config.yaml
num_hidden_layers: 10
hidden_size: 256
num_attention_heads: 8
num_key_value_heads: 8
head_dim: 32
intermediate_size: 1024
vocab_size: 512
hidden_act: "gelu"
norm: "layernorm"
norm_place: "pre"
norm_eps: 1e-05
positions: "learned"
qk_norm: false
attn_scale: 0.177
bias: "none"
tie_word_embeddings: true
parallel_block: false
init: "trunc"
init_std_qkv: 0.0221
init_std_o: 0.00493
init_std_up: 0.0221
init_std_down: 0.00493
optimizer: "soap_variant"
learning_rate: 0.00417
beta1: 0.95
beta2: 0.99
weight_decay: 0.1
lr_head: 0.00836
max_grad_norm: 1.0
warmup_steps: 200
schedule: "wsd"
decay_fraction: 0.721
decay_shape: "linear"
final_lr_fraction: 0.0
batch_tokens: 131072
max_seq_len: 512
doc_mask: false
train_tokens: 428700000
max_steps: 3271
dataset: "wikipedia_en"
Each number is 128 + 24 x the weight over its row's rms, rounded and kept within 0 to 255. Layers, rows and columns count from 0. The size above them is the row's rms in percent of the matrix's.

# layer 5 attention query, 256x256, rms 0.134, rows 0-10, columns 0-63
size [111 104  97 113 109 118 104 102 105  97 119]
[[136 164 123 141 155 101  98 154 143 149 142 144 111 128 143 152  90  89 110 124 131 125 150 144  87 133 107 135 112 139 184  93 126 125  88 173 155 138 168 160 120 106 172 156 141 140 110 122 147 173 117 137 148  91 147 129 121 126 103 150 106 167 126 131]
 [178 146 128 162 105 141 128 130  92 147 118 127 156 125 164 120 138 111 112 115  78 103 163 133 133 186 133 139 131 198 104 129 119 164  98 166 128 148 140 101 137 117 116 152 129 128 112 143 137 124 132 136 104 124 109  81  93 130 113 145 116 152 143 114]
 [116 115 153 149  69 130 112 127 127 137  93 120 137 130 151 126 105 129 115 120 144 146  86 143 110  79 132 129 113 125 157 155 158 154 106  84 111 124 121 149 112 109 118 130 155 101 142  99 159 155 104 130 153 115 133 163 115 151 101 164 165 106 120 180]
 [ 98 103 122 162 125 125 113 134 153  97  98 131  81 160 112 155 126 130 126 141 161 112 120 128 106 118  92 124 133 109 149 142 113 134 133 135 131 133 178 116  82 159 101 168 135  99  91 115 120 140 125 165 145 128 134 116 119 157 123 159 115  85 137 128]
 [116 113  86 130 125 175 120 127 139 141 122 171 147 109 105 100 116 130 136 145 132 152 158 132  94  88 117  80 156 132 143 120 135  94 124 132 157  88 145 132 111 123 105 131 142 121 142 163 136 134 138 101  98 157 121 143 106 139 148 124 140  79 101 114]
 [138 120 111 101 115 108 144 143 174 145 144 129 135 146  95  87 142 152  90 133 102 145 121 153 131 143 163 150 132 125 127 121 164 102 126 102 176 131 131 109 131  99 106 144  97 103 158 110 114 164 155 128 104 131 113 126 121 112 148 109 104 117 169 134]
 [ 99 127 131 122 130 138  99  97 100 132 116  96 131 111 140 129 109 142 103 137 156 179 120 142 133 124 122 117 131 118 105  93 122 117  95 184 144 113  89  95 106 132  97 116 157 100 152  97 121 107 117 177 176 150 128 115 135 104 115 119 128 143 123 132]
 [104 115 157 134 157 114 142 153 115 125 151 138 128 123 119 143  71 176 158 111 127 121 149 143 149  85 106 110 122 106 130  90 149 141 172 106 128 107 132 128 125  98 104 121  89  99 193 121 140 119  67 136 108 141 145 135 164 148 126 122 164 137 102 130]
 [144 111 137 123 145  95 168  90 122 171 145 168 151 113 126 167 130 145 153 105 116 117 191 160 125 178 149 122 118 101  71 126 110 142 150 117 166 118 125  80 144 111 132 163 125 138 107 147 133 180 139 135 131 140 160 110 116 117 164 117 142 179 134 154]
 [105 138 125 135 122 139 123 152 139 125 171 139 101 133  98 128 147 160 132 129 136  86 181 135  93 105 154 101 152 151 131  94 121 126 162 151 153 144 133 130 110  93 110 159 112 140 175 149 124  81 117  80 155 109 131 111 119 169  95 136 140 135 105 143]
 [ 92 106 111 108 126  96 144 107 131  88 119 139 170 143  72 128 153 115 167 140  87 129 129 154 188 122 163 136 149 127 107 134 111 158 140  84 120 106 167 167 169 174 120 115 154 139 134 130 136 117 124 164 157 106 147 178 132 112 138 138 149 123 122  96]]
# layer 5 attention key, 256x256, rms 0.122, rows 0-9, columns 0-63
size [110 100 104 109 110 118 116 106 117 106]
[[123 135  88  94  91 108 119 158 101 153 115 142 142 143 147  99 121 160 125 115 102 169  89 186 126 120 125 136 167 146 154 116 121 133 104 118 152 105 108 157 119 145 180 129 131 175 150 148 111 116 121 137 135 122  88 139 111 129 129 124 141 180 117  95]
 [130 112 115 119  95 143  93 178 147 165 118 123 190 168 149 138 137 153 141  95 112 126 166 129 132 168 151 145  99 148 110 126 136 162 150 129 144 153 143 149 119 128 115  91  81 132 130 137 141 119 119 140 110 142 123 118 142 112 130 134 116 126 162 143]
 [170 127 111 133 109 112 129 123 116 158 148 170  96 153 125 135 119 148 131 133 112 124 115 152 138 147 161 155 140 139 154 118 151 115 138 107 181 140  83  90 136 122 170 119 142 146 117 130 130 130 114  99 109 170 100 114 110 127 114  85 172 108 146 140]
 [144 128 143 126 139 134 129  76 116 136  99 118 111 153  93 163 121 154 116 129  98 152 106 118 123 120 128 120  48 160 118 169  99 134 166 136 122 169 154 114 114 128 104 177 112 123 109 124 119 133 119 156 133 109 119 171 124 109 139 123 121 131 140  60]
 [132 133  67 149 120 131 153  96 160 118 116 123 143 126 114 103 108 143 144 126 151 136 176 130 139 104 150 118 121 136 131  88 121 157 119 147 145 119 156 123 108 146 106 121 140 119 195 102 113 160 114 117 107 140 106 122 107 173 170 146 106 143  59  95]
 [136 107 113 124 128 142 127 115 165 165 101 141  99 153 146 120  91  99 120 137 128 103 111 168 132 138 172 148 147 151 118 107 173 131 137 100 130 119 116 145 117  77 102 140 155 104 150 118 154 148  57 117 102 112 121 104 134 121 137 129 113 133 130  95]
 [156 144 137 129 122 141 119  64 161 151 145 132 130 106  98 142  79 118 159 155 131 120 149 129 130 127 135 112 150 131 142 150 167 157 151 154  99 135 127 124 125 118 132 151  95 103 159 129 105 111 106 159 112 165 158 140 144  99 124 103 124 100  93 101]
 [151 123 146 132 197 106 166 115 132 129 147 150 112 118 150 127 138 124 119 160 132 121 104 104 128  84 124 140 114 111 107  88 140  98 144 123 125  89 105  73 118 154 159 113 124 116 136 147 158 125 134 144 136 133 142 159  95 123 149 124 122 155 163 131]
 [147 127 157 158 114 139 140 137 144  88 128 108  97 134 193 116 104 113 151 108 156 139 121 129 148 138 133 121 107  91 128 130 124 132  99 152 139 102 141 118 150 156  89  94 126 160  89 186 150 154 143 100 179 159 129 147 135 114 126 112 138  97 123 154]
 [145 127 144 105  89  99 128 108 106  91 137 110 167 115 115 112 107 168 121 111 137 177 161 134 119 115 107 133 165 129 130 107  93 130 100 114 158 175 124 100 100 135 130 156 160 159 107 132  92 133 112 105 153 119 121  93 148 114 126 130 110 108 116 119]]